From a checkpoint of a small transformer trained on Wikipedia.
Architecture: rotary positions, no biases in attention or MLP.
Training: a variant of SOAP for these matrices, 180M tokens, 2739 steps.
Each number is 128 + 24 x the weight over its row's rms, rounded and kept within 0 to 255. Layers, rows and columns count from 0. Numbers have three digits each. The size before them is the row's rms in percent of the matrix's.

# layer 5 attention key, 256x224, rms 0.0918, rows 24-81, columns 0-55
089:150142111144128107098139138132135119103150152105158171134078140161126123134163115051108114156116116101111140141120156118112159093124133125132137109126099152127092137144
091:131096131145101145097111121094155139067111120146126111134129135119150138158119141111109108120114080137144131134125137120127110117142130142095122113124127153138135094155
098:141141100115161172126130122133147135145159136130107112151111139121095142119159134141131154106118173118112151145145136130140130109173131143102150114086137153116167111164
097:136094143119132111119102092146103175112126118156112112122098127116139115127109127147106100128157122156095124131132100118126110107145154107099087118143121130075161165137
091:123119086100185147112104136093110103123114127129120107176105112102126146138150137131089084124135127196144107114121149131129113150142129138107150135135093092123165130190
100:148145115147108100134164156099113180118130134088136148108092135089133145132134128152092100136129095091135124146111178135150110094153169082148122177087127114099112099116
093:131102139068174157124139121155140107132132117113165109140141165129116120169135112165151151142108130090137106122112113159122147167125129128180114087126103169156152112121
092:140157146076157128129159139114136126077132132140122144095110158161127113112138144095116153121107152139135130103127140092154100114150120111136148103129146148126139154140
090:109126097138172123107104126115095153086123129147135163166094118153113091163156095145195157101142139066099135115145079126102139116090154119104151146107138126156145187158
084:131107117183134125133126171143113126119104117103161169113107147170127114145123091124155153117123171169174120093146114090159174104123169135126127129130159102113088141127
098:128141163093118111128148083125140146133126148162115152116137121117071137164127095071132116129149125143170175133142175111104139133157175163134179086113122142119149150152
094:120134111121092106111171151138100149173166084084142113095132103138111130121147155131137172147122161148132076150093102120133184118146145131123126141118135090099091114132
090:108132107165143133161114109110154067154135087123082131110132135109132071142066154153107106101092146081133117134109142129160178134157138091139172131132151086114143122152
091:156168084117131092116107118125149158109108103110112158114082160111113116147118144136100101117152088116088163149180109132133119116131129117137145102100097142150141126122
093:154127094099110137178137117123114130129135123095154124095091119070100141119072161134143144062122119122160135109155069132195128098123105128144152158125142110148105081152
094:124122121108076135114108135162081154134097089149116111121110171126084159154173131179113093164125107094124173134099155147089129119180116128131155158115133143092124141093
089:160107089110111105090121091109098157175147129104134099092130155123118149141154167145128130112106121103189143122169123111083085150142153145136102149125100144130157142144
095:134159141129151147148141120110094138168098120145118151171137064146156149103135133146166128101129114156113140172161140124125161144119086140134141123139118120134151124144
095:123100137127116083145104106153099126130122120170159122132126139080123073164129070081112119160099198133115139145129100147134160151114120139118127147108162145150148143124
094:110115172179104183142080098128127159160087133109113131111138174115153115135098107084142100147131102113164106105119139133103134136107141108133131156128144136192138101154
088:165111075163120147104130099118181113128177157169104095100159117090114097138125184138155116109094157149130155162125122120100164113134148139162098134138128122139127094130
093:138114126168128140113178130140079073125107139148080145097157115129143157138085137093123129112145153111135117135164143152141142106126151098113109140137167131128141131146
094:124101092155145127136099137105144119089157137191136150118111119128128149139056165159148137088151167125111069136146127143076082099136128129113123151122153129111093141119
091:076144164144139110127138100097143154082101164082157100128129131112144144069120111131147129115130119153131134080160123110108098114132138142140137141128155141132133096095
096:141166149141173149116154122115167124107102145132119152095128157143134151108089105144177112119139096150152124166136103179153147173098086148133122119133156151124181109123
088:127128059125135136112113131110152139100138081106100125115151140152133122130123150132097149119117122112155140097142124147112124111091127130108121144132111092142137138104
092:136165123130124118154114114115110141149124143113107169086159085160108109137131136093121115114124116088155091149180120147094138149087158130122135102149126113145126138081
101:115114142140150111124136113108120093072134171139166120097093156087121132132158164119127134153149102121118079113123107127140175121146131120112127126105100108119185125166
100:107146135066126097125142125124114142162144128126109118115151175121112129140079151092121143145122117120107146123104114140105186136136124114154081108141072124107176127109
088:110107161162143111098110158134136123118159183087101093148143133135105120107109141135153168080169111146097123161139112130112154136124137146143132155100097125127189140124
091:108102104115134139115087093113075087116146110122158102130079087105139114104135086133042113122171147109115082141174161158153164114169115122193132126128135117140156137159
101:139139151094119139121170130155087155126092133116118181142123112161172120143086096155132141141085110100126095159162108137160108100111155116159127155147138147133144116151
098:101098099141135184144103072121162116166148140118122095120167187110124094128157134132104091147138128150149134169111131156173103120124142109121125112095135115118165142130
097:113136107092101133123136170146117113138087154106164133134144102148146120151126106082125141147181153098119129151174143147120141160116072080086138137093149161094099130095
093:101134108128123124118124109112163144141132123106105165150122154073132135141147112126121133168128133153127127167108093118126114113148106142111162147097155149151107148124
090:114169124125099114130179128171119114094121130151116135147118091138121084119123130134109111140170128148070091167133126151120083140116138092119126117161107178098134145126
088:126142100099139141174137114147170145104114099121127121137118127104160124137104143123131124048135113126045131130076095159151119130133146135159120126119118112108115153108
085:170148111121163127150099101105100132092127161115138125091125133126130131125160122117165092135099144132135125105103126119146137118137135163102122098158149140114127083106
090:118146116110153104109162131118097119120092155136125165119100120132114136153132114099095168135132122149134116157111188102119182067102103169165096142128134081100145131157
098:077148116140104099144075134118155121106142155157146148104174109115100108177132132110097117138171121103132138119150122154140140110168137098117139095176138106156127114149
043:128140101111098135158152134109084112117106109154118141130113096151132168119159150131145117130133127101113145123134107107094127153153144150140105110096186095160150124110
041:145145127123139114136175111098144145111135149114139144148126090120154083172170121134127145146110180134126135124118078158155139085124141125092149094116153169141147093140
045:130138139120161139168169137095125098119156120122147138097126133080096154148118150126113106127134104135114125135133125154122191126101125116126126136151058144132128120185
045:125127116133150122149104100125140127167158142170108124140109109117094158084076156108096124111121123147130126135112110130130204148104125102101115168132117120149110140121
047:088150117134087114125136141147160126100075149156128105159087135110198154094152114138135134055155175099120139084131088090148105106103118091124180119093157093157092159139
050:137140130121114109136110139133127168116158124110141125094146136084129075134104105138119135139127089080138158179087142131172143117146129132119163126113146122143179096143
050:114106118154114175117131155113152135158128135110154098141130155109150102128138124126120104102103150117116138129125118068159145110093102151111081140131155074157123155166
051:122143140176141109138095151128152156165105114119121106124082082138125101134084078150082124160185136137125163115162147174127121125101082107157131179165111143116125125114
049:100109147098123162124165122127093133084150145147157111166156142102100112145132127082173086099121174133125146101121157092120111110108118162152106128118187079126122128158
054:123151074148140120113097138141116165111100116107122100131061074113172131124130092135113098144135147080105169099143138100176100137088098116122120134117155123111127129129
059:157084144123130187145137128082083123136132149150146130137117172136111102182171154093131122154093087144139121096091115108147140136169135152151125094104129116139160128123
054:160172070140152126136100110128135158114113100103131083097082090108105115136122125090120107126131104093062168096165139147136109156116101124124139135117139123136132129086
057:152119158131173149127174124152079179153136150112153125141132112125127166121112083100128128119144103128108150121135095109125106107127138114122145132096123155125125099149
076:105108077107126149143129116097142101107118095098173096159104115087086173091150094120097112132129153122123151124125162121111132116140116155105089163163123126119124100088
066:087153107109088125099066135157158161154170145139067116130138109140147126164114135117087139127140121128161118183165156135097143151129140125129149095151100142141146094109
060:136095153086125168113119115139137189101105178168125097134163122124144126174157145135162122129133134122118152142118099107127093115192153113100163113120146142127171104162
055:143120091138111112114153158142127066122117131113126120063154133162113165084080123095113122203139153105116130121119133129130152129128140140133118105124126134137122138082
062:064113135116092161109076094126151103119125116127134147138123200114150156159135091141153101132128115184150145119110163094119139126152138126118153151149138087147183094103
# layer 5 attention query, 256x224, rms 0.0845, rows 25-82, columns 0-55
099:117152139113132139121136150110149136101104146146120120133171151160144102158153120129146190116134126091094139132092108134091082144142082130121159130084112174101104094133
106:129130118118119131147129120165136176126111145159088109142108132159148107164106159158137087151130123130128171157156106137143102133136149131122113128117122183148149115182
110:093115128111136115156113139143182146106111137121137121149158153095120102136037150121132177156143110125133102112128085096121119134178127115102142131123130155187122172122
099:136128122119159122146141116102125115126078160153123115114122133110135107167158135127111128106169120149100140149107138138141097147116108133113115138147122119108120111113
105:107186089186117164116096132083089089090121162111113128102133149098164138137103140142144111130119147164138123082133145132169131123122084144130179148139128126079134112158
106:104083139163141141131122103111112095109135102171108109111137110116118102167122113114116091147125092074167126129096148136127124123123169155146170110155123133121101107124
100:072139093146105116125140114101146106143156126110111170114125125129123100126125110162091109159150134161150149126153142137138091148127081121131106123105177092154143113123
104:123105145139165102129113088114121104117143184143160152120115096163107140141138154112147131128104112076141118116161108143162113141094120141127098137130108128151118146179
095:106182166108080129150093102111105085140108081123179161157094147149135130127178114151109129137145113178090128129133106105108117141137136130150146134111128104176127130158
108:152109108085128174092161105134119140124167136146107160078147159090124181191094140142099136155168145147124102148114115159107161156126128142134093119118106165132142110129
100:134146145143110183141151126105136112126084117140111134136120164086127160085100094120119128144119138170119180158099107138163182092077123103147151153118158119123145154136
100:122142168094119111118150123092146182142135145132125099133120138134128110142144106108151100121145154105156144158119139124090116098155120107162136096102100111129150118145
111:158132119115141141108160141146102105096145151187136121146108148152102090158121155147146089136152090105111144131136140115106115147170146127124187112135104124113161155158
103:122118128101130137150100119095121168152194127154125135104112128094086121090123098165065160113155077119175118162135117114129146108137098107129137120156104094117120121100
102:153138148154086097108092102134074121097116144144145126117110156158117084134147129120077129119131136139130156189086107125144134154130164139119154111108103120115080102124
097:112119136156065160099139148171109084092162164096139115142098109155095162113137107122104156101105162121132170084148141105122113136166065132153114115132134140116136109119
103:139157140109148136155171096169106123109115077116104155121141144143122191126165141127083124132144099113121139146099121110168153115160144120141125094118155120146138141134
101:109115172114099127159126116181099176146168077140117122114122098082140110181119142093136102129131132128123150104122104147095079127099117107158114131130122094140169149132
103:108098128107153102103138142150165145099128129126152123082123131126173162101134129135134160144107142132130100110125123198105110100128131107160150151087121149149134120106
097:161115119094157115110154117138148071103110114095146150137143167106159156153155127129157135133136089120112136113166163120109112145109139164127127111121154138134095118126
100:146151175126110129103144124150170089155147122117158111090148137152099142133111131106138106172099089095099090122158109138141177126122135121094141117143132140151115132110
101:125157119141123086109120133085112130128172142154150135108099155137162104130114107105120134127137089184132088148146139105116190093137173146108106125154170153109117098164
104:102164097150156126156154119093110134139164170103088093126120070151141145107100114154190164113140119102144160130125099133160110134120120145131156113145090086086118133165
107:130099111101171133116140135131119116124137144120116074120121103169109076102076134120128133140122087146118106096109164142120075093114119129129118140116133073123060116141
099:098140107137143167119114129134145101114114146074150134126129115160095119076096144105137101121128126183157107161117101149119132135149152115137159094115114141135113135093
104:161150142162158097120131109147141105123130145124142119094122134142154110118128141110110126130157129131117145141163125130123129157127129117165108131097131151159145148117
112:152102167111070136121088122138162084159152179144143093128101147144107101113069121193134105103132154123104106106111107135119133142093135125135132139089140150139140141108
109:143098152129133124144135073123097063144120145108119093138139147108127132168116123116099152160082133142124129088125102126128155133111140107156156107099105172114161106127
101:114119121093097149092131122117141106158155145098126082154130150133129174143091151102144124114116129130105144105124099117141138108110138152130107183104148124156103131144
096:124126157127127154117109127114125154120104121115132127099164067122123149086079153141161174121178127101113126153159163138108152094118106127147094123116136124149163104131
106:113142122159164097157113142130129113175158123167150125106149138137115145141092112125131141104105133111083130128128112169070096107115103109105158127129100162132125130127
100:111129118111064149146113113099110136106171156127121090132166150139097126118103165094113113168131125143124135132119087110105145127166200148119104097146119104098144104132
101:157132133073153120154165122118138137132137108117105155127133091166126109136148128090146165143122118097091100130137137133145115093095102134135105161094083137097135113100
102:170125119111119159089150088124135154092148103121132131134119111108097090149144123112124139146133176144141092099150132109153115141180142130137111149109178144116150152096
109:111120129160100116141124134136150110094184105094124206097134146139075178142122146084162095127122126122106113127141133121100161128106156113091137116137119139105136120180
096:135078104121100140139174156134181167109158149154110119119150131112129151102153155151113124106078061100149094100119130136136115099110140172130110131081080104112168114147
102:143125132167139140150140108127145108086114160141127091103117129124141120133145134117138112114152147149175125150115127106102116151106126120155145139149107158187091160132
106:139190144137099123114138124105101121143138121086104104116079155160125119134112145111140158106172107141142095126116099122145115143118127107159138150108126122083086125112
113:077086096141107111107104151130174106117115169122159142141132134137123114100107119125125194083151153102123120159125140103094143135110186157144110095122154134185185067114
045:103136104116142127088110140126132112145135157100134085129139170130130115148116109125132146104157108140128120136108195120123134111097114135109143192121091147070133128130
043:111113114141129143133084152125124102149102113123105155067136145101110130119105139131121142113094075103138126136153191107109104138156134111107121144127109132109091112092
044:110123122133100116111134119155114174136135089093145137147158128135147126131153109111178096135117124156107133136142083155120123129118125145129156143130186085121104119101
047:125124166111158142106133117109136122102091130098128098108138179121124118185099124192125168123101122146104149138118136143124097150126139135135127128146118114094153109152
053:109151141127155161128140098101115121151152106147108144143187112149060126144093177135127156184120108128114132157157143120107116127105128124086107118160089181126139124071
050:144118111117161129122145124074120086115132131135166147141092112140112155109172154169138166159170191173123072103152084136116118169113144116122132093127114157108104153117
057:111113129119154157139134110134120087115115100187112135124182090135108125133110150142123189165149166154102086124170097127146055110161118105076149175120097128110064120112
049:126147094108139137149120132086125115114142107159138136121160151149093141142151136127163111125122155169151066136160110122100116110119171142108123124117106129157110088138
051:099089137167117107106109097168174166159090139105091130128146124170167131133125132118116153075116070096113145152121130123141121147165168136113129143130118135141086168132
069:101100141128175202128146121113134091124096111147136137087175129119091136131099152116126170125135121149136107138176120128084108111164113110107170160132128137117091123105
053:111150137140121054116135102141137173133140164108143127150115118103149119092128143086137119118144131140125152136136124134160119178114170077165095113128120122131126167130
060:084119174133164149126173164129158085164109116141106167110187131165143087125099143119140127146165143137099079108146133098127092147106141125139183138154116121108086145129
053:133097112091147154125101132120144102130164152096125178104129145098132118139158114138084138111129155090117119152090183159132163136074162138142120074146131099124123122072
069:112153125106109144133108160150150070141143128133078112103131150173163120146142168140127143096148138127160118140136150151143111145119116099138181131119122155098102144076
068:123129129152106163156143134124142139136100075124144119102149125140078136058110114111123121185156156133118167120148134131108121109159102134114133149133124121138090134099
056:175133098133112111134121085116070107131146115122157157137154147107135158102126090099117104175107136097119117101097071147122145126111117115117078122080126126091126157137
087:115109111098117142116100148108129163144120106135129115114108130092121149122111118125130099124165180140161145158139162134088161111117137124140139123141105101156141069104
055:140136156103107133104142134104119094130169118165101151149109101115155132101105131119143100106151167125147166125152148124095123114084139103133110130132117131095137147119
091:141152117121137124146166122133124119135145145112108158105141139122131128134136154135113153116093100100113102120140111153154114137139130117117098106125137132089113193159
# layer 5 attention value, 256x224, rms 0.166, rows 0-63, columns 0-55
065:112121124164163146153133119072116137109096136079107093102127145140103134155151141140136074144144103157132156167062122119147096064098147141151101139156159108113165133174
066:104126164134115156112107130101127129117126133131099125124124141155102138143126129103179121132162157145170097142084125115135133115132099124111140155132073129174088115068
062:044114160076130141118136153110160109168105128115106155127153140083076123092144134093102117134067116124150080116113107141141111151091156151136105091092127110110137099142
062:115140138141162065160157134136109150150125097135111155159159131160129151144183140159118151105113114163120133131142124143150133117127137141112110109141137152098144135123
068:121100105153127146135108145098150128118151147110073050134126125096125138127112096095160163117111111144121102108108118138110122155119130136136133166144135170121133199149
073:111131140189162106055118127120168121122086189117117163106165102121092137136137136135138108113153128119166085120133127148129128149143153115145133160146095159158144121124
066:148116151140092124157122068142163141183145127102099118148135106138175108116135146169112150104134152176100101111158130132139140142130117106096126148137172177142103108150
064:110124160099108126128113094108125139160124119110090167125098154127151141116123108119116108127145136109166135113090145145065099144136145119145079127104154129168133128125
073:130145110116115096084168113148134136098118088087114098097084093106112112137140094084117121124087126120115134098127107096117096118116131128167141118109169147120117124113
067:147093144128130096143145126097119154117136135132143130115097126158122106136154130124110137118146138104085128133172083146159150169113140125160142145130109109154139133113
065:151134126127209157143163141115137122099075093102093139148160147106139166076113148132110088143121115120126089110144110109105150125157138134156159158128117123142115138139
065:100122103167087153145148121134153145159155117099114098131102144115132127081102155147135107104151172109081134170168129141153166105153136133142134129104135128136170147156
066:081125124126181130139090117135114119127132168204145160103138115151099110134146138132080067131164116131112102152096127156115132095120205095073156115099109086098111135116
066:133082157117131183104118129128121089081109122134147132090140163138144113134144118115181085104122114088130147150126136142110112107139132096163161144105125145128138187093
069:162147137141147116148170057172124117089100170159153122148171149165124139140200093114098124137107130123139092150127182140114113147181137161090100108133142111140140119146
068:192086131132137117117108131156141139089137142119134135101139118102151128121149135132136148141094103106114145127135102125140145095087136124147093126179143133121122138112
070:149147120139138113134143154130131186122162135081130135084066144164116116116097060175106094083137117097116164146141142104159099133167114134136150121138122095169140139109
060:166153127093110125190111117163108115123145150164092112153170166148149115083095164117121112156124135110127136126137095142142152140110147106156164108104143110130112142138
071:127134109123109115149158110083114147137131106089171125137140062116140118132123110170103161120125112090135155168128142146120149129174102128076115184126114154128123120112
062:156157157119083119117132112128124126124084127109098111179143119156148119158083132105135141119079143098116132165139137069157132137108126156130168135151180132077140154117
062:139184124127162128110126102098154135120137137071180101098129131170146123132160163168103098107123103167125142080141141146114147142128113122182130135115097137107072130150
070:108107134144119167118111140107160124105124103135123170127152162116092138145126120134126134123155145169130131116166115110193157117141156169088123159109128162168143127154
073:124117101116133101138108153122165145061186116100083117118125093167140123125098094135144129163088112111107134113101172101131111145113129148108126107108092068120151133119
064:140140135150148145142125110138139122127123107148147129127071103142115151136174156127148150087143109136155126109099137140137144141157145110166118164075097084146159134097
063:111123136125121116134114145106158105144144131131133124150144117181160119110143114088104124106136143106111138151150085076140097138162151111143130123110157109176075158167
062:121146116111105166146097102152133139106163139107081133149131157134128086116140137136113122091092170100097173102097107095153084090124109108126110145113124139114128115135
065:107074149134095162140123103150146129123092099094122162128161099148129130139100103104135185148104149111147152087119151108115133180121156112116114123136128133128144140128
069:122100138139172134108174124126100130156136133147160118079122100159131170137147114128135163149109138153127083120114145109148133163147122215137123124083177133121081145117
075:116118127103152128116145087126175114097083135072138161140138139106179126174097106105186135118082136123117111090140170087127108118119122145162093112130109129148163092115
068:152128128081152159097126132116159153131138149117146172106117111137135132129125123126172135131118110111124147110085173138129117090114127145175125087106134115095129149172
063:100108153134169145137113141110129124115110099179120134126171115145138101093109152152127102143107105099133121091099146086091104117092110135093130144154121120108147140123
067:139138116137140144134147141122096117145132099133151159106130116132183166131101158089106152101167160089137150128189120119127150103113154145050095128091140141139120127138
064:121131154128145174117136114136131121118101148128168147099116145149111113118160144129177140146145125104143106178141114101108129102119105159116126114139138139115125063149
070:115112152161176120086095112130126108134106129127119162145131158124143136143127153150148104142105127161160138103148122112093104101144142136140134110105163167142141152135
066:150166149126107095163117138158103128111095097079184122118112120090167084104125139151153139118163085134099106112131138140148106150118160117155141138083129122092119098143
066:116138098173128132122152123107139129114095079111133128114154171115093156100179130103123153059112131117140085092128128144110134146172089138174098125131153119130113105133
064:116119120156142153114161092149102125110102078112130160128091132170120139131160149109070148117136156101089083118105155120143155130117092101150136130105149132135134147129
069:134117109147138153148121153104183100186155175125128132193152097080111123083151176130140121093126091114134147147130134157157126105169113160128137158112165135131104134134
068:140116114124114138095118160064168101131116113077136117119146160160135154127140129158123146133108070138113099148177119170112134120077103136077107135165146137127096130136
066:134111101104154184113155138096151129152086100159165165142138167094103147093130147105105128148098137143139132077123113154091108148115123113143145187088149146163129081161
068:147121142129139116133129150092115137150149142091121091139094121123128122114143144094121135120179122123111110148115127117160099162146151104095128087108097125118131134142
070:081103139147080096139118124115122142102112097139119129111137088099144132135098133136121128131083099128137071131129146135125100133109085118124093144114099149149119080143
059:126135097120127135133093104075152150111158116095141142117086108139122120154141108095112159112100167119151111125097152148115153170159112117125117099157120108133093131146
066:143134134164136113132168133157160118116148129107173157097112120183172093169160114110165159102148169137061146112131098158146098128143129150110105114128145105131116119096
065:120111146135125080156098147178106179079121102127154074113136127121136128135155105128143097151109121109166128124085097147154106141129108147139164136105137125078099131147
064:132138116117115146134116132130112150108140085102147151111212132128123164108070082098157142110056100136147120120119085109107124146149130125128096168137172106118128106107
067:115179095091105114150129132158120162151181111162103151129147121120131125166139132097129153170119143109147136155108081075144103156127136103118156128096146141110151112163
067:091149152141140145114133129116161129165152128123122173145122109150112106145107094144160116129131206136100141098149168133099122125141126135120135161142146144107179151121
066:099133142103113099116132123110143131102135068079127107152124122154128128132142119137106177185131152124147121133114124133126142117128207154124112159139139123089138158151
068:125125126110153127139062112131179138086080116138146090147131115108145122124161086116102108139124117092130164129164108128119089150142108145079154132129093096096143158079
069:176115103113121146078119129135075136111139102105099132117131122145144141121126141096126172159133078121118160128108153160118096122120152134139101139135101087138161131138
061:121114113152153126098147146138127123129112120143149125170115164178132150120134123084115151123140116102138121155176122115131130130112099153108127161125160100110119132113
066:111165111087098107140139153110111132072169121139144113114136128137148154185139163081124127137131108101154140118130085159140158117138132134162135135132130153130144128146
064:154101113101107158147160086163119100139115112138176144142171112103102133115114132090143144063069124099134115126133148137133144104110198108121124126108123121084133119112
072:154122144134085113124104152108111130131112118139189127184134114111111120122143116171139133146143106125145115149139151113158155111125097130114118092111106110138099160154
069:173122138116151165132106142096096137167112171120163132144161134122139115120122141131079121139109110131139072145172138114133143096165124128106076148168104151118162140165
066:119076074124168090156099092153163162127123138117151117128133141084139135078149131158110102148156079107144114161128116139104160164131107115130116084142140186135116128099
067:145117131130105137127117155137110129103154094130140083132110104143118098187113116083154106130127150116110126093141108130130095129169117129148139112144136095122119117118
065:138103137146079121130124192152114139077189110095120097093119136109134143130127091131123149101165115150148167095154164136151200097104115111136097114074180106172157150157
065:148156145146105110159134097152112164141091136112090144172174134152138148129121119130117129113137106078167117160094124146090168136041124163134175150107126158119150148130
071:112133148131111126124111171163137131109106147136120174126126134182123097132141096094155128149082150129117111141143106127093156173130129101129111052146125149114138134120
070:122176168125138141176134111133127159142096113105150107149133113138144157175135142130096110114109139155134154153091121110068105096119134132079105161143152119105125134137
069:119154155124152187139131107118147095121123138123171126108157122121138153132137141104104098097154186074118145121144081130147102075149124115119077135191151141116112134149
067:167112118093090104118145132087094171112162123172105081112114135088111112124101118148156121165118125092155116171151103052133123135109105114149110115114150090124148109129
# layer 5 attention output (transposed), 256x224, rms 0.149, rows 0-63, columns 0-55
076:152131135157141079141101101141105191146147158128155167135117111103171112117097147122114080146123167134107154084160134136128131137090117130116139139127131139169142144130
080:120111110147140120126142114137155203123137143142128119155164149114139128136115107145097073100103146117152128111143136132137124146112125166156129094142125147089100085173
076:178166086154111109125141128114128145077084134165127111101071146144153117147115159160138103169144144112105110182134132133128138117138128154146111151181115175064117115118
080:104085094074110147089089139117112118067118160143093112082112130136161116159076102123127155105128154140143145100119142096129105158163097107095134145101113102111120147154
078:101145121167106125138149110129105083153128080108128154112150125154137116092124152118131112160143084109149113160126141164142148124141109134150146118154116141141131100095
083:150152154148113172135126095093126114155107092155144148172109084111144140172132115133109161152113181124124116081095116100118158133100104087121139103121146129114114136137
070:111149115102134166122140138165131190119124142131139145124168110150156166103141137088122126144147157133125142155157100098149126124112154145158102115095131110121155140111
082:139135121136127131155124130117099186147141144129130124122124038115112181163142115152145150147148125129113147165125127122122126124132076134103151141152099147127163137180
086:134127141163135143135107120111102113195150117141151118120143167136104123144154135112149088133132099072157102136124125129118162123133149096093134135143135126168112165141
081:129119153141119140086095117163127161149152119114131139156100092109124124116136094088141156118169054100138154107114176144155120092126151119106115175109159084119108159102
078:134081142135096093127097143107171185163157148123150095154097096145137106132151144148116168134139129141164133115104124136100148133128179155114093120123100115124122069105
081:145148130146139166089105158110084122133112069156150106143120064159133164142147104110118102115196132147124149146081132117117059172152139110136121170167123111119121136082
087:119137149143102142131130116122127196117128092133094124108116106099172117111141108116111137117135136167094163119103163138118127129141114166120157145120121053120117120138
079:138157104097138090172132105117125071154113152136126120114142143143133110101136152110145124139131120136165115069171101146139111129130101130101094106139189121135147121152
082:137125110163103128071140128115159140106139154098101149166096134131099119137116094145111101152160125129093159130116101112137167103098140126112089126085078119133118134127
077:091128128093128149152124140108136151127129123116142128117129132143135109111170116097112090161123146120163094091166137119079111108157155165157099127137146085107129129136
086:112143151150099136118127129144132114106134112119171112154141095115130116137155103135127115148108145159086133148094118135105141138118094080079120100146114152120117117093
072:131097159160120154114143131125122179148161137065133122116101095154132169186154127173060137129132143115150104118117134114105125142125144130107152137135105125131125143157
078:115120155131100154140136109096105073159140130127142132127163164124137117147181124086096108109160145130163144122132127098134120166106131148153080071155121131126137112135
071:116117133158149104173148158137107179119130120118142148137118116101116165115155136125156109118152107116139143185118123177102139129126142130097125128106161098157148093106
075:150151175109099098116129167164145157139130072144135136135130135134097124138115149118148108119149140088161113098101108112088161127147096111122075133137115147158155166112
078:103140075149180133118109128112130092132094136158118180127128110171115088109172161150138099097169123122152131109126164160093059087123148111137118142150078116105074150098
087:125101139110110112112140108143107072103158123184143138143150117117156156094121122114137103151092126126144152139095066148100142104146132098122125112161107170147094087149
083:107124162111153109128094135123128117129097163147103161153134145127108105098124151072156129087114111133125149148096085128118163121126144122122124087141136171093114109133
079:142143159161159130143129114149092107131087189154093119080111131140116102140138130142122121138105122096117129118106137160096121103125086130153156152128096101117136112091
078:098119101110166119109114152113135176125173081123084122131143149116124144116111151118113110122128160156165155121119170134109127153086137110110169129121152131169109140107
079:159138070102153103138125124123149124099109131137088104146110110107135121130070162142165118123126123091121109141142076160139096110113115126122129125158162137104155137162
079:114091174123159078100085148146109069106118086111154088119139142125116103148134061145132094135114146113153116139118177121106122185145120126092156138120129066110120133133
080:143132149122145077129135145156101114139157130148161139108133133153130141068128113163196137155131161116126096181185126139107139136145122139115124160153135139137099142142
077:148113163132127115137109116127088124178154137124109131141095137099165130126108106180106103155123161121135113184150123139120142116106159133125127128164129110155134125092
078:072114138107096100158143136130124162087100132167122133139130136124068125124139124122051163112119126168115158108162085162118152099074136111123105109095182137115118127088
080:133133151142085109134097163157150120105091145114113106115127133171103135124152136153120162120120110151174144152096180122074123135157129151148155153144102152099154159088
076:139158128127118134136114116141128093140122177150117102132100116131135168118140103162107139100118105155148081161136137109130091158098141140171125102124102116111156159145
082:157116154142122103127153116129101117083131134149126095119117078131121144098079093089127129107158136138118113148118113170125111111059119112101119100111130119174125145091
078:110117128107101160117135183112090160150104150128142117107107123122154108136166120096137143111147152091131096161155140105100146163123141148127135118159132141156122165102
079:095116123123105155125135144134153132152143121119142086129126143160141120127110114118103132134146111114102164108133128114134149101128112142107147115140151143139206164115
079:128141115111127128171128143092150168099120138149122076122149101098114142137117177130164071127125112131161138136097088142136129157127149163120146164120080152120088136084
083:158122113132131136119115093143139169122132107122106081134127136154133100149083146123134121173111135130127108135156107122135140164091117082139120100097083172131108125155
082:112105109117096135176139125133116153156155138156111124123130145099104094136076157137150094167149160155127103158101123150116134133150146135165114095112121061122116137115
080:127149171168094106163146142124105148134129107139132115118129131158106127162088147135133140116134149121150152106188107109129104112095079139107120135133131152162117151105
078:104134058110083148115131171108108098106149118108085091122186133138147102126149118133113128124118107152115168121098120144107139126147143139177169125121129112102125111128
085:122121119149190145137134111133090127129154152130098056137150183172124100173092144109105128135163130098143145135125117100127156165109161135129149150139180107158087134109
072:162123138141137136165110155155172100147161147128111176106088175100122110126098118120129092154121114139119150145100092146140078095095107127125131155134117183157161164113
075:101118151173189129125127130122117098121120163132140103157114155106140148146129119163139107121116134130125091085092093114092080124113136104127176160100151135138102158115
074:154131104100126135147139130138117115150165099089122122143111093136077128104131139098120150183148130131086121092108197138128174114117116130137124110129149116121107129173
075:150129118078119128158142107172117116147111102143133082120090087124123125120092155102164099114125084113136131116154152126159106159131137124099105175147118081136130128133
079:117101127150116127148106097119144120107122137141159123126122128149163147121106136130104135196126103135150093113128120116135093129141053138141133134162131127127120144087
076:133122083124119103127150107059129087129097075115168142144109146088144104126114161128150137112120094108164134140109097146143120160153141086170155130127125116123095117115
081:142096108161127149148156145089141099146150101140108140113176121101165167143137110135153105157149127138111108103170113159087115128131118118122126153143152169150118103158
074:120158130156107065105164112143095187135145122162126155105149145106119138128152124146127135101165138153125109121103130107151134119129100096113146170118148114108138088123
080:131154128165155114166159120148131082145122147108119118133093165080097143169094119165085093127144169086164152149128114093103153128127118127100146118156146140127131084133
076:124136133107134093141122106115105106136152172128135108132152127091156126101113116146147148126172143074104159130137115126087108120120125110140091116087129106141135109098
080:133139152068127118150136132112129103129119104104119113160106132125126164105200123133152111159123133112100123151122145101118131131158141125156137164112143103096134176101
075:109161138114145139139076120114145048118115119090098132114115145133128118107096143151144122126149107176165165060125113103159151105081102140129127132093115119122089171140
089:087130108153118148105128093130109095063146137132129109127080114137104125148154136108153137139082178125130135141107124152130135159092128113136139122110105122109153159136
079:123096113144140129131139141103172096134107083125097150157133139091119124108141114109106128147146169163112148141110090122120162148131125127132145158083108130145112117095
077:148121124130128110128195132127139159128152140125127134154165070128113144134131108112156151149178124157097169113147149144141142108152134130149117166161113091088144120118
082:148136124142153120129135150081126087081128129099138126148108139150077118130119158130126186155112110095143111155150149148134104119137109101149139074120125167117146105130
077:128154118119123142135164120079154119091175082157120152106107108174135110165096170157157086145138118166129089148126109116120107140146145115167122122136147163102110123118
072:116112121138125122138140128136158137092151163121190121141133148119096155135163119126146149132126140109139138116112099117129138131121123128158123094099133097099108086149
084:117118128158151133151143176129095076103133115137144193115116088137147150087127093150151130139147080142130115068122141140129133101149160172149150110128091122144156138158
082:101099093104082121168091134113138184165128119148136116136114128127093141111140134126105153111162130133120102068164087121152129130093102166123158127149182131175161107144
079:128165091152102149163079128142114051145147108118132167124167092095108129140089161101135134175138136148110101144125152124124132154130128123142106116088178146161122163124
079:130173138146101089139124094125091116098136087119163128126093118152144123116116072081114137145119106175123144133151124169095159087134160117085173101166115122140133143136